Weights of a small GPT-style language model, trained from scratch on English Wikipedia: rotary positions.
Each number is 128 + 32 x the weight over its row's rms, rounded and kept within 0 to 255. Layers, rows and columns count from 0. Numbers have three digits each. The size before them is the row's rms in percent of the matrix's.

# layer 4 MLP gate, 192x64, rms 0.241, rows 81-152, columns 0-63
120:116139118174104160125146153167063099058135131120149153157112103061115059121109109142169135119137119160113163128183119094126053129094138057106075124131088073141142144081132105126156117117081112
109:103121113215153135138179175100104099140097110103176150152100134147125190155079179110131108122142224099148112150184089150122151127129116107142136168111140063085104095100088132144130100128146105
099:093111104154115187180119127082081085112120109119102111153138107101130107164107145140094163100126170136127170128153143128184154128081146088089150081088132091143138019168106098170119108140132187
102:145170092078146150127184102112114164063116104147122122085141119143152122156155171146139140140122097153134163102094140049129141165113196118175112148168115190164110179077175070098125117099112113
100:147121127100092120157133128148122146116128110219183141115112097104170113161137142134144073173188136110112164116169119136049128128088158139151117108210112189164182150067118124161133137141105140
096:138089126098098115127172099148037128133185089103164106099198156133042163142080159152121157095104141103115107164097142133153184165087118109148163140118154111136160151118164153103151127176123111
102:123142167085066171100138183090099131113149072093193090124136120130166093140122167111153103149113063150162140159122147044145181137124131084160108134112141171169095144112145116118114165105181154
108:169130150093122133079107154091138130098119117179130117197130087162144109113142097097089141158115045059050131169103114135094174132121155073144074105129115080157129143114153105144147081110119153
080:092120134078139138044174162150118115117136126163100145129155141136146073160106095098173155097134175153126181083103110148074104151166107189180135150077115104147110133158148094091142075174090139
113:123112128083125094122128093130101163121185124029173049149161126136094128150121082151155153144067135175166064072128086088116119106145146104136101152150157117142115142098108101093087097144127152
094:172107096091087174151128176060075150074127143173130168142169125125116126153116183142115061145045121149163131137098091109119101138094109072148143147142095136144095170126121147137079103095110094
106:124201133137113177142156197127122057130133137122178143182121138112110163201099148069159091131093122123095102133081136103112164157126091095137136108109153188142079091139128142183095121097155109
103:170203176141119128128080182141151175079150135120145085127122136090142110187099170133172167102120169138048092148170127103147102107105114072129135140170082083084105143167138132130102098134136141
101:162144180120122167155111091146074118154142144182116127106152133131158130138101129147161111085115148097163162203113089129115195104071162154110126063080086139118116179146133122136151146109040159
092:173076142149119143171116144085103134157115106121085141111112189140151133094099094091118074096168175140192109164194079163123116176135150090158083132118125165139152200148110147185127114140100111
087:135128118135091143144103125093038103084147130136105073153148152166095158142172095169089171084134120166129197131081140164152107118120163092105154065121181114143148197142141090105104119111156111
100:112100099078183173112091142140105119126125090143093132092141143124106175143103208101167158118088122119154091137201117150122173214127101130139073156091127148110146102129121154160083139125160065
094:159115179070126138086132148148115126141158140099190109083097185111172108098145125101077131111099096119102112141132123126166205135200170132144104121091079133081127096161166144112099074081106103
096:127161144194122084118145116134152130139112140138093163113145129114085102071188158139131112134181094158089159092128147158120113049086089118186174145173087145131149130070186150084126106160092135
083:133157091114141122085110124112103150138087100159177084135129131137157184125161167095092168113142084132206106129160136154175066144138104115128064151076173093089097121074167160092108117103107087
104:158128143069124079091088111137075106172149103188106157150206115128084154151117087063189128094147137084127119155050159107171113135157122094127121111131126139148160122091145162187127119123146125
110:122122156162086139121169121116123119144183141222162131169141126142125059122120119075195122088132082183148150150116155187146131155137167080120059080167121158144112129122120109119142114084090121
086:132155184121071103121123128152131087180144115126134130154186105161122129138160180135131176074173121106078123137144157135118077190134143172181214087085093125098131097140125127110092159149083117
097:105138106115077142107091132136189083108181097137131110096100088125127111156134079118105091090080115163110075177159132127105179151108108124169105129161120107128115206118148129100033141139164177
094:150145118130146174087183130145109172136156164151141146106102129136080178147059057143063140126121088154141117089160156166102111082082142115160132101145122100161067135116203167098138103108101114
104:180132173210178085103124144075072127141182079131150154118097138175142105164188126100132136131133119109179092088177136107137122125127133087139133114138166143142118137135155048106170086152160105
101:167099182148113165141131147108140134070152128129101126182133172141167153132131078146147167065109097170155129156112174109115129140126189138128153114072070121113079122087125067151055163132079145
101:178140121110181125120109084166148141166169096154138178113129178123120082108019126134115157180127179134110139146151155133138151136172171055149131121121139058118141108162105117104093109105084129
087:182066149131141114143069136182124100102147115126110087115159076106098150187153150113106125066148128140169085161031163145186184165139127155108171116151149126098129115117109108150157119148110114
101:186156145087103125178140147134133195130135174181185147102092155171194153133130147135138112182129126165146086172091140120125106125078138078139085113171179073149152111096110089138134092126100100
102:137132081075126119129120094124133128161149130101053138070103153182154130148126117140135062076148144140131205088109121123110128191122118107125096219127170117080161160115133101118088144170100140
113:138150104152151130067127117184096129105135152113122122175143186096137118115081171131036089105177184123091148067157140111169110068148115096090132153106108140136150122130080106128094087124183125
092:179064065071108094137117180098151079148180157104073136140133135156153103141104130127085107138125120141104083143127096137113177132159156148170121172221091180080140137141141098137137144139117110
105:155109113134137175119150105123128134123119146115106180158100159127121142099158107182117155072165151162096144159135163149075124165171174105062172130117105143150177141087084101136102220173071114
104:109103125123079139153123151146105160124150118168097144166059101146100091128118089104114106162076149075089194172191122122115070142068139137108106131109181131120164177160088098113189128141146097
105:093148164128082161158142143107141151167119181109096110108150153129163138085136121079120147123174097109173130175146116194114125141105112106123160155110178134116154191085173149118037064169097139
095:075101099119135117119045107147131065135136068127152104091112149193164129125150139088131117112148087198158121160108136132115121134140204108097114114115179175143178093114184100149176115106124146
103:149169142135117066079119084141112140108110094099162107131144128068130160170079132134145091160129088088148108096124077146097101117086140180104113096099123092123148127083166090183065104137197171
093:089076065136061148105088126169114096084104166087143145157164107105133103151143142146082129127093112199112061119116138138060160109162138097085109130167140121102143114079126101099105084122141176
104:127155168130121065192175152111093089101182115098169126166101152126139145148152077113102099186138062107140094128136151127110164084109141123168147212129125111124106085102153174110107066131150134
105:127097092151202152117136105106099123117189169092154131115131132103148162133130073133125128112122162116148126151086136098080127148095138092068090135082166166162048055125108093135081096132074153
095:126167113122153158155116120118159153088108100155135114126138079146109136094074160079106104123135142127142062150102160032093159125123102096131114095159169147111077197155124190053120153106152140
086:139142139197105082145139140127161087187138130196176124151102159110123098118148160112138120137115123102111239099153171101060121093068156116138154123174100118135131127080139121090163099112146140
097:138180118139119118159147094078073156158160090116100129137207149095119133126126117069136140139077113159078126166160095165090089129156112144168064152156160159184155123119196101137146136089118091
101:085104096108064140159146146144102171133107145090139154103045126119086168125128160104184144089107128129137134128141100133137117111059051096088148129136172091084186104136113194132130106142177126
105:088178135108148153193147078118109141094167131100108148126136107157081193084125117095138117214124103075121116094133159140135096080141203131080169117102158124082136152134144128093124110081092153
119:139166112131141158150156146170075137151118110102136149081162081115158153121091136095154144134182182065154048104163113189113137182166136143188138104109129103141118074126161098160144079115136165
091:111116107101076111131166095084095062134097079164152159170169167137139132100070136139182153113158112132057118164108127133168201128138077133120140157109115125169145113058164127104158172145128120
089:114071103099054150113074185115126111176186113129151133114147078091131125134097102072118145077144143115106164082088131065108066163086098142141115127135161124157117117170134179137082137101115151
106:126116115107158141129153167090166139161137171147051086162202053136105131123134081113088139122123111106125167133121137182049133075145124142127093107088166137133140148088148169170131180166143135
116:137124129116074084103129044130085122126156170143129163090132077110102223168140136113109110103158084101098116095097082128137092095097145134162142170101077126150108130139143144167155101073075131
090:067104156189136122093120116166073098152130126112115139154108180120082114233117157113111125104166162122138207135186150118155087110099124112105168144117180104141158138132114152166140096172139143
101:129063099141117165116157141072161124083201114121151152139086095146173146136138151181136180094134142125064149096141130132142146159130123159114075104134100162139109145091125031119118137143061159
113:141151057143182133122130145108178131151161084124157170089070091129105166196166134116174103100166184155104147084140171155116107122117097169092101115119087139136060136140144126148138157154162079
090:148116079145106120113145132069073092140105140099133102130136124153127137082120164225171085107162097112147086163106142053123105168106160174093131117111102160155138122050172135154115115134131173
092:134104136063149113082166133130075167097160079113111116173111145178099113175067129168194079141139123129135099134154116089113072178161127097152172146115173137063115139104127178129143117101164129
103:094149102122154153139127076166100143117139076164114109110156120094124135143128109162181093117131174143130180131129157162095154187125162218054149118143143095190152157112123096082101121188164123
100:149062141092150162110145111160134149122125128107151188159090124159148098127155190148122092125159126126145149131102036175119141140092111104173208113119153148188146130097097121149133121054116174
100:104081140106076140130190142103097111194136151169146151151129123164118103136128123155173152072102158131086129110128134179106154129070099058121111167056140135187104140124096175123147080091167124
100:092089141090160160108106105137057196137125125110130117071094110151111161120094162122123147117144161158106141174110151090137106069181164094128064183105112144087094178141151165189105143118140097
108:136131129067154137102117168064127137051132131122196116117087074168157126180163144160081122190101148143134111177132083134124107094142198127114158132141111122118098144151127132058100119148153176
107:161069161114117162132174165177095106145135114148131076094162081119156117179114145134125151104105148126176125152119089113109183163166098136197078099118176104098167145072119163150126168077100091
116:136101132112097072095109145161109136113110132039139136146153103114192053137091095101139138056153116129154121149141123106147108132077053161142102110142131116152135105089125096087108152159175062
109:104080192142151066148100165148098145132157174112109150125091179118183198097155134103102100118119118148132087132167124080137084106102110103127094157096124095146193136076125132191098081136139093
091:178103153121131090141121129155176195113064129104104119138096094113033101148149100124101106111115191125141099150140146098118095083137133149128090130198172088163099127105111151125158129081084080
093:148075181130115103133153140143106136181100111161122195140084156180107103167132146082100091137142129096155155180191140104190112195133111151154057155129124173152122163106146163119120153097097138
092:153099133085106148131108080140095163154209195137110117144108153128144119150058085109136177099119107075146108152162109076046125120140128129149116138142123103108134122176066080128150130183137167
109:134149122144149177130129100106135101161158126130064160130112125124093183177163170086094147170070131096129111171168122097198082115153148140204144158138164134123145113069115083106126117078095171
104:120127094059125095169108125119110192126141060093094069180185190118089101121124101091103110086103102146093154127126136133147111053110131123099143091188136112127109104084165137143125163142158107
100:089166148111103189132115156119117117085146047192096175161128130149144111138112133131165137108154113169069202195138104180102129102115154083106097116151151186133159127131111159124161173124125159
110:106118157127146112117097115104131162209154173122170141172104033126124142102072088131090159120150136125143081121131086198085076119114133159104112110061126119104113156145164154094126161085127112
091:150121160148101112109147174119031098131115204051100120128131135099117134160110206120161101128129097160200157121161113140094098128107110111172135159084082116096139171116123127112107090109157108
# layer 4 MLP up, 192x64, rms 0.23, rows 81-151, columns 0-63
112:156093089089129129133151167153082106104090122092121099106115190124152146119042148162112122095146156182068126087190171150129132123147132132124156166132087081111171125158109169186119081147138172
101:111064139114094096141137130148133115103115099133133188105151168135152137165122084158177091108156132145144141198092130083156146124137099140109090106120125128149120094085255122110073140151144169
097:117125091151081127146117136116168117138142144112179115186126074088170095180089111122126110143151196134119202169136207113163125159089090121134089076143118161170151104134139116115081134113066121
105:106097086097114106105123137084127190134084132183155135155125131073138093148114128144070204133127160125112129186148118101157103174117049146071120098064131082129126083103137113126152131123072138
102:139131143138087146174115156138171115131141140082104170180071124182044154178151107160102170073110138105143143151156151168148124153183153104170124139094127143079108144109168167104111149109153064
099:114144073126142091151148123160155173116103108090088146121181126140133114143128140109165145115107187154114131086135103115108128222112144130120147170125224074096127140119147185185112117065157099
103:159096128126118122041122121093172101073153068114153093146152142107151104106124082066147110110127108107161098098124083075156094148127153055134133096184131146158143186126123088101088135177116124
101:131164091089058082120112096113136117081123089092167155160131100119156111193107179168051132172094084117155146099139077157132130125119161135156170175120119109156143152149069167124117109109147081
086:097130096157165077114126049095148141123115123135148114095131098118111145107116171105139135125164137078192098187137206210084153162157135160089160113142160150136165115086105146093146174151128137
110:153097102090172152095122093123144114109162131142093054176128170098137146127141188171118142105148071105161124078147157095079150110180141166148151144119124159170050157128137182097109110161168113
098:163141112144118168085101113076099096088144198155103151111116106092096100113140212125066049107101123094154121136092131106145139122166060159118139145124136092125103082112088108163119101078148109
108:097084122096092124176110127121130165137146148158131119152089158084109159146087211122148092111076195110125116113157176172200143083182164154109143106148140127171087069149130129165124131120162110
111:143173159154118050106097144142093072120119137112105077107058085161125083150104137179114163135172154152145142139102141178086092091166159155144113125146100148127119137125076158139130085178174184
102:155155120067170108133137201137086069060119146128125131145111137136122122110109121132124143123121119107169081197154156170183088109084130146084098167161136167127119089161193134128071118171153157
100:166171141129111109162160145115111130079116222088128164109176174112141113115137130130131129072114169125113149077114166126083080069091193088113179196162117119099113140130094135140099095134131111
093:211123146088071131133090112158148130140123152139094072089171145058157104111145173074134169145088103085140120129121096089081150075141100109200147134149162132146143103141132089140142123152171094
097:128126156147103170146129119122156108146144091153120151083096104149092137204108117082159155184094049159173113148145144095159148184117152149138118142146075146179076111109162175143186080109131100
102:133141132141164088062093114123106153106182152142123085108116114154113140133155073103095125139153105140134136067141069222127111154110154125139089132149168131174176134110086132175093190153069153
100:088134075147115138153119105147107115165127127124151134081177161145063101123176100125119114114187085154153153093119069143087139107153127104145215126129134215079109134086175151087159112129139114
085:119135124138177128144102162070131159131162098130127156148082109132145100076118184163158146134147152128112128148095096181174104122158101102145083203077154076168161137145135123125110089041070126
110:098147170145097147105201176101070183112128161153150082105133111110206151136122105102145135118146076066125136172147128080132157059159119114165091131157112063090118137128129089131136106098104129
101:103072100118134116110106155126142085094145133142098179091152127143134085089160063104131077132126087113112136112097148168154127075182173077060121099103128111171181156166149142148121077119132193
108:128181159102144132114189179137156143151185085135177153125163139129186129132152160125139154165133194103079141102181097101109076121107147115147139175146133086162144137124196107135104106047143125
094:116161127141188128101103166114091176116084108135149121128185143101087147106183075161115118129121081163100104118133073097116054160110167164110159114107206130130110171174120191144145120151105142
100:092159122138117115213089157136133133065162112118133155132133150101179122171133139130145175127114138192149121152123149132104123128121147154112118193105170118215167108107055164124146153195172123
100:134133109121161086143129075088085111144104119133036104078106158141121170136142171192157131132160156130127125093165111152194167132138190109131110187085090114079130134091118150119176102089117151
095:095160129062156196209158085135090184146100124105147095146160134154132138139137131179130138105184082135152107097093123132148093151091141109120143105145114115126162171085166171071155137125169183
110:152147111115147140156096146107119204126159070104151163044164131125103090139097083136090122159090126117146092194153108107115126110118101135128048136115134075081081125178167138072126150127113114
102:118100153114143115134114127089069136104111130144105044047134131077157190114113110114107104180080116162122102102188107141138140173150138065162120120117181115083088164166153115148097108149153107
096:167127173106130134155126103225161127108182171054130097175140147143070109093166090141101149125131081139090135108091090109139159132086142154194133131146108131126122152104171124136114071155142171
113:094147136101097092136120141110115147136112089074161075117082131090123205164153118101077217163130116130124099172104133092144146091137072134112128116149125200152091062147162141127166102117157127
124:155164092191120124166139109147112066115154138101182112045134101143155132135120127129087159101084072097070146116095179113106159190137196115113157111192097129162145158140121140126129108112159140
093:139100084111120140117109147084161056077147129179116191158123157078164126106121108112106108108191122120095146175099167112152143117168124111125120144118048130082083085098185092156129145140079113
094:173100120160174145129112151146202131119134112068111128160193098106146068166106100137108153117153118197164111125153114111091149086099126155116103086162095114127142136146110166083177071186081136
104:092122124082134100161097061166123130077085131182147154105140156083124166130123113085143114096200104089152121103147093127139147180141144173072088116087122111179128135116212146158139159098147149
114:159114176151101123120068127148139167108112173144074184190093145131175141117141118087188158131115094102093095127155179145171153152184167129086136187072125161111111166094117125145121077133133143
095:121112145088161192070121176134149194115153110108179117139121097150112143105099077076139181114121162164144118169150145126081085139181130096160173131158142091106110101183135120129152088188163159
105:143076107116157142131079146123156101083118140162119202147062163174118133034204154171104164108131140145130110116142129163124097180104155153111111107122113142129132073078098127158091110166126113
102:163064147140129067133123066099143114141097201073106072089137073066143100117133136127102146110116168093097110072162127161112153162140141118129165174132097150157128095109087138074142103130170113
088:077138063113122116122095088133110106125140075132133177139108083114169061131121100123048150151131147139164136116098170108063101135113105128053139091162174179116153112112114146173068127139101123
113:156132117079134095147099115123094143119084140121164098102163203115091086149128119119113048095097129210131141144101157183092182107113121134130121183091185135148088102159143148093080169127139136
101:136117105073122095128076116156104146114138076116111134153208150121074086124108100105064132153139125080049113103091115083109083117162135162173088135167116138128095188129149150091096099148161107
106:139160151152077037102083150181117060183116151162162134152120174130144107146103113124175096107179093128090130126104096139119142119084122153149162177147066112143085105076135077111130133141141113
096:137163067146118137113095147151109166155158068114119137142225133080167135131089108082132154109102089146137105126086098189100150122149142109176171156125091154108136164145166084166175145099089090
108:087145140078109148100129121113212147146130127122132113099140120112141126069052070153130124204129151120091141159215122171166160108122147112108116063145128091120111173082116121167114153136104155
102:147138129180086111087129100128104093134126110124114113157136126128153059185134151156078159053075189149117129118100117131111164118148144064160097183202138141169100092146120101121135144165138071
102:088126131153164133233133113119159191134097143106179108107144110097110155152115113120109126154170114118148100124179065125106132065138120169122183102173154125149115196097144156132130159184129173
095:176174101150107080113174119085123088127127124091115140147132150205171152102155045125131163163087091132167157136103102090100109119135136147125091118118177112170170101179081089067112110124155121
087:115101119089121117158101165143161102186153136079143081098123119159146135120096072137123068121125109118094135073085152120177121142156088136147106144118091126147165106059144120121199031136089111
105:079129116146125115175147157145148119138156093123120158109099123072080115146101089156089108103062111128106147133124169115075119177112122138153092150182097175200119140142101086054091125181073144
108:100108162057104167120194095129079091108108136154127195116103125149163170130131150063223166149083160141123086130153135122166110126072126147147161133141147168150150125172147094125131151115111103
090:083138163159141119122106110165135125134098119121051098122094057080130159096097143069113180116127138091112068106090150128101103168127158123136095182190145106142160205095118143098128089121158147
101:169109158120146098175138116085089152103110117142137106139126119120106127147139197134136107137106082086124139129190208125150162149117083119146119100162148124139137118086135095155204088130047045
108:176139116099092133135101129078187144086141122133165154186111118174108082161086144123125095183166115207094119113163138158076165137130123146139148124147084122107103140139161117178109218086126139
097:119078153131124103140121133100092158158221122223196138064126178131162135145160096108103158118095140156165161140130126131108172100130140075130071112147149150172112123176128134132090143135098151
097:111106075118126097143151121101165107099149050121144172113097106114125115156147136184158171040148118143089123117146162164111108093146091110113099159127093166143090122133219208127123135124106112
097:126139157101149139117112109128087155155117163053133128134063153143113133084187155123079180167101088131141135163094120108145098095120146066139106114164165106149107140171088071068059161119125097
100:095188105135134113148090164127150081160137110221106095116149096125099131068118119160142085111046132148167112151136153098081132128151193174156144135120146113114154162118169108086154178139095097
100:094132099133147143099039122110147092092173096101144086145092155075128182100151145094093089111174116117185123184111161088143128154147159118123140111166105092096173134125173112165092122167189142
102:126160144082120118124115151135119086122128104089153163125041105081198172093053096129139111166132093180124184124147161108128113138144074110162105075172155104127147125104111111144134170168139075
101:203114171114143124128158109129131122106129095109167122117097062088110154116189148138068165129101189122108082131095082119169182081159131149080119089124114142101162092127088124141143134066187133
110:144097130188092108176165128144101098163127143120154124143155110149123168162135108069080163122161156109130126197133173094182106118086171199107133165140125133075165135143074126143192121176120098
108:100118159064103167079133155169157094112159113086093174158122166116164194165138130143160087117092127200121095081145127130138085125177177167157086147109149157120194080137112121143152121142146123
103:127165100139142123145146088102088109083132185084075138126160143134112147126084082150153123205115131137120157132125115108155117088147248139128087088117163092085148152186084102127113125154123104
101:122154175125130154092113122140123152117150177081144108188152161176170178108100104107146146169161068206094144179133080133118097073132140124165140162135117144144154091132120141113124190089094067
094:128142105219116108118115123185168128094161113096092097129124128155129134158067133125186156103132093158142111175093173158122143162151126103173086027122095112150146153144157127169103120084160128
092:184113152124115142088091064111091067155118174145167146136116141143116101091118129183127105126140091144055204126131116090138139078121172101122121119162083200095116134112108097153141191104127106
107:109088119092089142151133119099124178125146161189090132131134153112181098095155134095139079160150140156175176114063101119144105141144119117083137082118104150207038125108132151102166098126129179
102:098167072127148123149149147125159129077145131115119127111146073106180143063116039114092142097074139149149103105087056116053093138117130160103144145140131132117052143101106115163139104116151104
103:070167136138122050118183127144113133110081118109188161120136116097097115133191111079126188105143148150107098142139171181147158107100178097118093142120105098078112164144167161127160070138157162
117:114143067178140117135127139123124088147117047138139097112173137088123119159149196133137060122146138151115154030153158058162126184124140139104140144125120133117126067135118159125165148112159080
# layer 4 MLP down (transposed), 192x64, rms 0.201, rows 81-151, columns 0-63
103:138082112090175216108116134136137079125145167101137126133204165173087122145174077095117139156117114140136143183106088131086087132148102138144075150173070132145111151130161119175133155091137167
099:100188114084134155147144093139143173132095147125123109153140146143121076134114114119182146167102113143142084111164108154081137102134178137109152006100078106164110139181140141139164095095077098
101:110080169068185123106133102109144111145139176147086149182152125136146174122090082125169123121161134118108126136153177153056148148125195154100115145066113113092079063161139104178134116107125150
105:163146166058112118157151076192087117129115110131155095101120101168089119101144096077120081141149134168141107137170135122068127109146142133110083129182122161132179113156088145087064160156132059
107:125103116097148156124113139134115189178155110136123123176112051074161129178114135028143119126148073132050081137160116131153125164115120176194105111102133127124145127104102089149111092130108143
101:157107105140144075163140093185163127171201071149122107129149101086080162092149146083159122090143091113120165070169153161103165101162155135128119115147162190114111129131123091076142143125128066
098:090139124105121151139116172143079120115098075153143048155100115126083149169117168079129143062112132218112092122158192104162183143093134150086156166111112168117180114136119116143123097125138127
097:129150128139092151132118115119129154112127128144117069064107155084095079182122180103111128125082102214184167066128086145145124104094161111157083176112163142140157133153069101098115166108150107
086:167109109094148182158136084158108105121108137181097141127194151145123120157094113099168145125175157090155104137130044098104123120102099202083110138138164172158089107104156135141132067110091177
096:093160181131105123131067145109124151109142137161086185114137135105156173034101112082165125171130094115129104166164074156132189113120129126133142092137069125058133122140174118153152097084139117
093:120084229095151127131083124136174156059102113109142151153123133137157156069150130149108132157200142149097100099132152138176113094097143079127112033116117151103132129155125079103130132101142124
106:147131103167109126141082143120108168154123116168131131175166185141084195135103117121096041119112122069205175127131164113076123140151145105110134123157151139193081092120123130116137085093099164
106:195150165131138086107144091108109138096173132165065124162088170174098148160123149182141126177088135169145116104161113139137180109080159093113120104127112164092142150106102218090125113145100162
091:128099136143098122168058125150107126094144120157165113103140144143135150120104198215100129157083183131192146115115104127137123131069118148099124157191152087112085098143177162105198139142129157
107:097160133156160093176188195161099134133134150141167071092133139127166171203128114020090102101092116147138111126118102091168139131086136086150109142122157111091116120118113120096110128167147104
098:126126149143146120090143156096090119105114093093097132169125094161117140143100137212045172120161157116066104134063123090128118135031109130099135131097165102115142122129133143185137095122086092
097:184151119151162156094107133181132114139160103193107137153166150203183097115129102104084125129116169160166134114199181099120143134102120172105088113109071179125156146118154089150152151108087102
095:129148104164142095126119142126118118142117133087165171147116159208150113195091148210093099109056141068108102178140161115100153192126107083114128123132146122153090126095128177168127145153143088
096:122133166110153040113158139086128122153078174136133132131049066122123149185077110053088154157080158128103130115128107131155184138170099171140104097138107129179124128099116170119152122140132120
090:149093167132173175147164087073103153118205135171111143112127094146138100158091141139140156160102128117100127115111138099124145121128147129101053152098118071100102109186205092124087099071118086
111:122144088123140143106090123107049084158114073108145184143166120107159168230142128116139103102092135131101167156161122140162100141132185121089097092094123199114083137134173128133157117150131101
103:164147146183091106145144086133056139082120128146133162181106091145157070106123148164142119133079152182176069078147136147146094143138103130112122146092134129155104110098163141066152111191131188
108:192108150112129098136171139121045138116150103093129171152130083054160152130136115116099146037168113158158104184160116124138089168100147121154078108144146168174127146109170092151132132141149157
113:198117112190144126142153129183092115119031200104127156176129131138159107159132094182142123142106144181145119118092122102083077119099136182127127162136136136171133144196125135162149140109148143
100:175139148107096127154159133138117110107195139087131143138053078132136152076087181080133117121156089137066137115140073093161172082081159170087138077100132083142145117105158143153133143175139120
099:154162109144170096110138088112091113103095140098028091113118143149172073111128148133150100159100106132209184114148106090162116116116096168116137116141138080189155130126165152084125190134145115
091:153109142108122165136128135134179140171119112158106095142047058102143170118119112148137080160169192134113115100114105057139075119154045129152155166155155146147110134109110150100114134168161075
105:106136157079119196102103179101151100108143106165104121104099162134095085133169154052121144140075143178133101077139132157136182123094141085113088167054150107127142095131155147175090158155130150
094:121094125133167172156119082093142125125154101141115189137103125094136071098147147141098165112197113162103204096110180098129187091116096178143146119151118122156058146172145125086138170150135170
096:133111078141136139059166099075099110115189066151138119100096089113224100106087131145125151120163153098087129075097124109107130141167125134099192110127148150116140110094109070141093097118168133
100:099123116090137133129166103105122054121114107153110097132204085091083047111123085112128096190138129162136071116136122147099098159169153135122209080108142102081120130150115174113103126115142155
119:065144130061091114169077139097124165124082060107120107129139135137085153094103113128164094098118128168169141173130097112101101144099111182169083133092134095123074147139200082112135143104172107
094:117086128115117072120086101131138178152190114127127045127147164097125155104140096095044142106158104099111079133150091088146133110131133112150078119115091156092106108162099066166066128130142165
095:164136123122102096106126081123130102122132208136064174204092180177127163131182139164086100117104166096165137158152109096142138161152125116129168105164086119140121157185072171129135149149114099
103:167137114145154120140138181118135139130123089086133101077141152104116089069164156091116071012133121158122104129158115159199151138136122072145135107086083122085147148108184093145115118157129114
105:118133105143199119119067162143125115121190106121083166085090161143124110127143105158151137110143080083215156159128123162138125131149115103187134061110133104090167152111167172169097080149135156
101:075079115118166145113091114131104104098094138171189173109166082149186071121132173147110118127166136095157159132095139143101118086110125124111108136138152119123118102146210072114125188069177102
106:087098158176082178151116125107112189110080118156052141176164090118150108150098114164125071152148117155143160143142157160156117134148123112142121131140186060099105170187140105112171090088143152
098:135182086095124092170154168166053101073095116146122136152085112142132093125149167159134126131099165148155075138092085090114118118090149132170094079163150092064077124078135088139155151151107136
096:128139157147154183110117145149113155173095176162141157104087103121081150119172150148125126076135198125055143120128078156104098090104121086123161128087107140168128208127093087160166142148109076
097:104143104118157116113177110123140131180130087108055162143120153113100126149101054126079218131155104093086088126095084104136119116125112128170117075192100097148126190114131122172157128127169122
102:124143112086135117122149096147105070120139145117122118151155147128215117143094058215128131158103180095093188106155138134117162081132093145101188073147142139108114092109135121187130141115104080
103:146112178124133073140161157152125183077124144100085205112140066144141143054097174145131111149102172131122182131150104104142128128100117094152102147168193139153091130143171144156127118073091091
103:079091186183097109071091140145139087165096160199145105156164160106166121103106153176125072146120114162111163050100131155156137152089182137131125089177127132119147137122148152140136093114167114
103:173189133128128151138125168109099104113155133174157108140143088061191186155121162081129110159159110076121091137121090145056106134157130109126120135134164147073089076105179139109114118091171084
105:096156085065134133177148142073072170147146115147088088162133166112102161127099054155139111139157089109190094126110109158109117140159116156122116082047146104145130105160124110121145111200105141
106:167095156185140120132135100127144142072167113155113135081111128154157070146154185137085173103121115155129157145123085065129178134154151089100138124066138166170100129142126151069073205121127131
097:104148090143163153109117095137146061156113101127162125087131073146119059149191131049139112094080122172129186135164151137131127125174126155149127148163099113122063204159105126112134165105147127
092:093139079092092163112111127114123157142091148153125088094170148030173074166163133119124138174142110106125149092106088122138096168111089087159095155134108145163109178175077145139127172109075111
104:108110131127134144120147126129160119140131189150052152165117175089112096131093128172069140129094099115171073157134159183116145122184150100140109094150160157142187112139109131201143072066126164
101:169082127062132170141135133137143120086131174169129124166065086092194148125127172124155132118159126178152168095100193146127173141043155150112093147101136112130171106132125111136106141161186142
098:153054120110087109033163150179183172086133117104143114156112153087097094142171121156136122124136145177130058124095131110112127152153100175196121125106123104164180113137135125116174152113128102
105:126080153099141147072085087052144128184129129151172090130119071115187128168134127160169118126179128071100152151119072125094151155138108141129142096158117162141115105134084106115139205115140072
111:142091128129047100166134128148109136145164106131086136143170038087127182168120114171102135116090092149136101116119165088095177164145175199137115120138169130098117084097117129163066136110124140
095:129188108138147128145073103172098126063126130123074167158144148118127154184097118158140129149103119089141180134162086150080116130056113161134152166133112165120112111093158128097178072183144066
103:179151102148201081139169169104110099125172066085127124093126103167139104112089131085141077113183143122139110153170168110134147178185169132137177157123121126153193123152136116126080108164098148
097:107105107120168083193186161088141141111118099164101095123129154141111129169100127145176101129167141137130087163174127139202057185163147091103149097119095065145124089094139087095146135107103148
100:149105102147144133096164135118131178203121104143142113125108071090125111126164120112094053141178084184120174145114120105111102140099150072113095075141090099185131121080173083128149144146088174
106:085103165161147161150056135117097153102126090123066181127125123132036027160102165120102177124145137141082087079129123119149168124141112116121136142100115172119176135097106117141127133122113102
101:163115089072144174127046124125099163119158121110156093129137177144122152117109141108112072113172129138204113165196159126143125138119137139107118135156088179099161126105138147073154134222139119
097:121121162140158155131143172115097129102177121123083120190141143131166119130207110149098122160099106102064072102096178146094170175084091111106130206147164166138098159094139173131129137166134139
101:062139119128136173107088163169137153210116093133154136106148089115129139105154126074132155140110113120075114095162128061100086124177119137174082126123105141133120171096182173172164117107100066
106:092155081152114116186108181092063059164126118119169153095149118133114151102121142145162167108121153104235128142161139122144066137159133095149135155105134146202123137134157101122107122116178111
098:202180105155101132175144142125120106075183134051148092134102108151168139160113162108113098155120167053116118132111127202153105148137137088137106155085118168116146112165179153126168119165142151
092:147144103073059134070152106068127154113120135144137168129118122112126099161115194211161123140063121156125159143128141136139136089079156132032141130115139133148132107154194117154133092150136158
097:149093156108132090128133132067085134140161110110061139075110122138114073152075103166123128161134104094142104093110155142064120065179115164162105117128103199157114179084115136124177117130182122
095:146121150151188123159149129119132109128078115161143149116113095108117131110184173183078102173164143166088139135134137114144098132140102096093081156217060189156099160129119166106098110110072098
106:118103128149117181168057164107134124072149120078120129148136137103058075138117170156154079130073130104112164140116152175094158196153134049147120105072126112150106171158137132156128129134112155
098:072080142143122135098152103103167087096130128141130115080121120185154180101130151161105148170137225110180130096118176122105088135139088166105100084111146074170163109159092132103128175140165115
099:150147143110104171104088139098109146116153185157133098185121162122173112161149171111149158096116091121139103180134106124114099114078158041150094077126179155118113136181143080065128126131138191
106:164126169112165133114087150106087139101109098176124104100120100144136106105110108117151087121172163151166080102054136189111137150190136154106169116144089141170137138134089066143169062160095176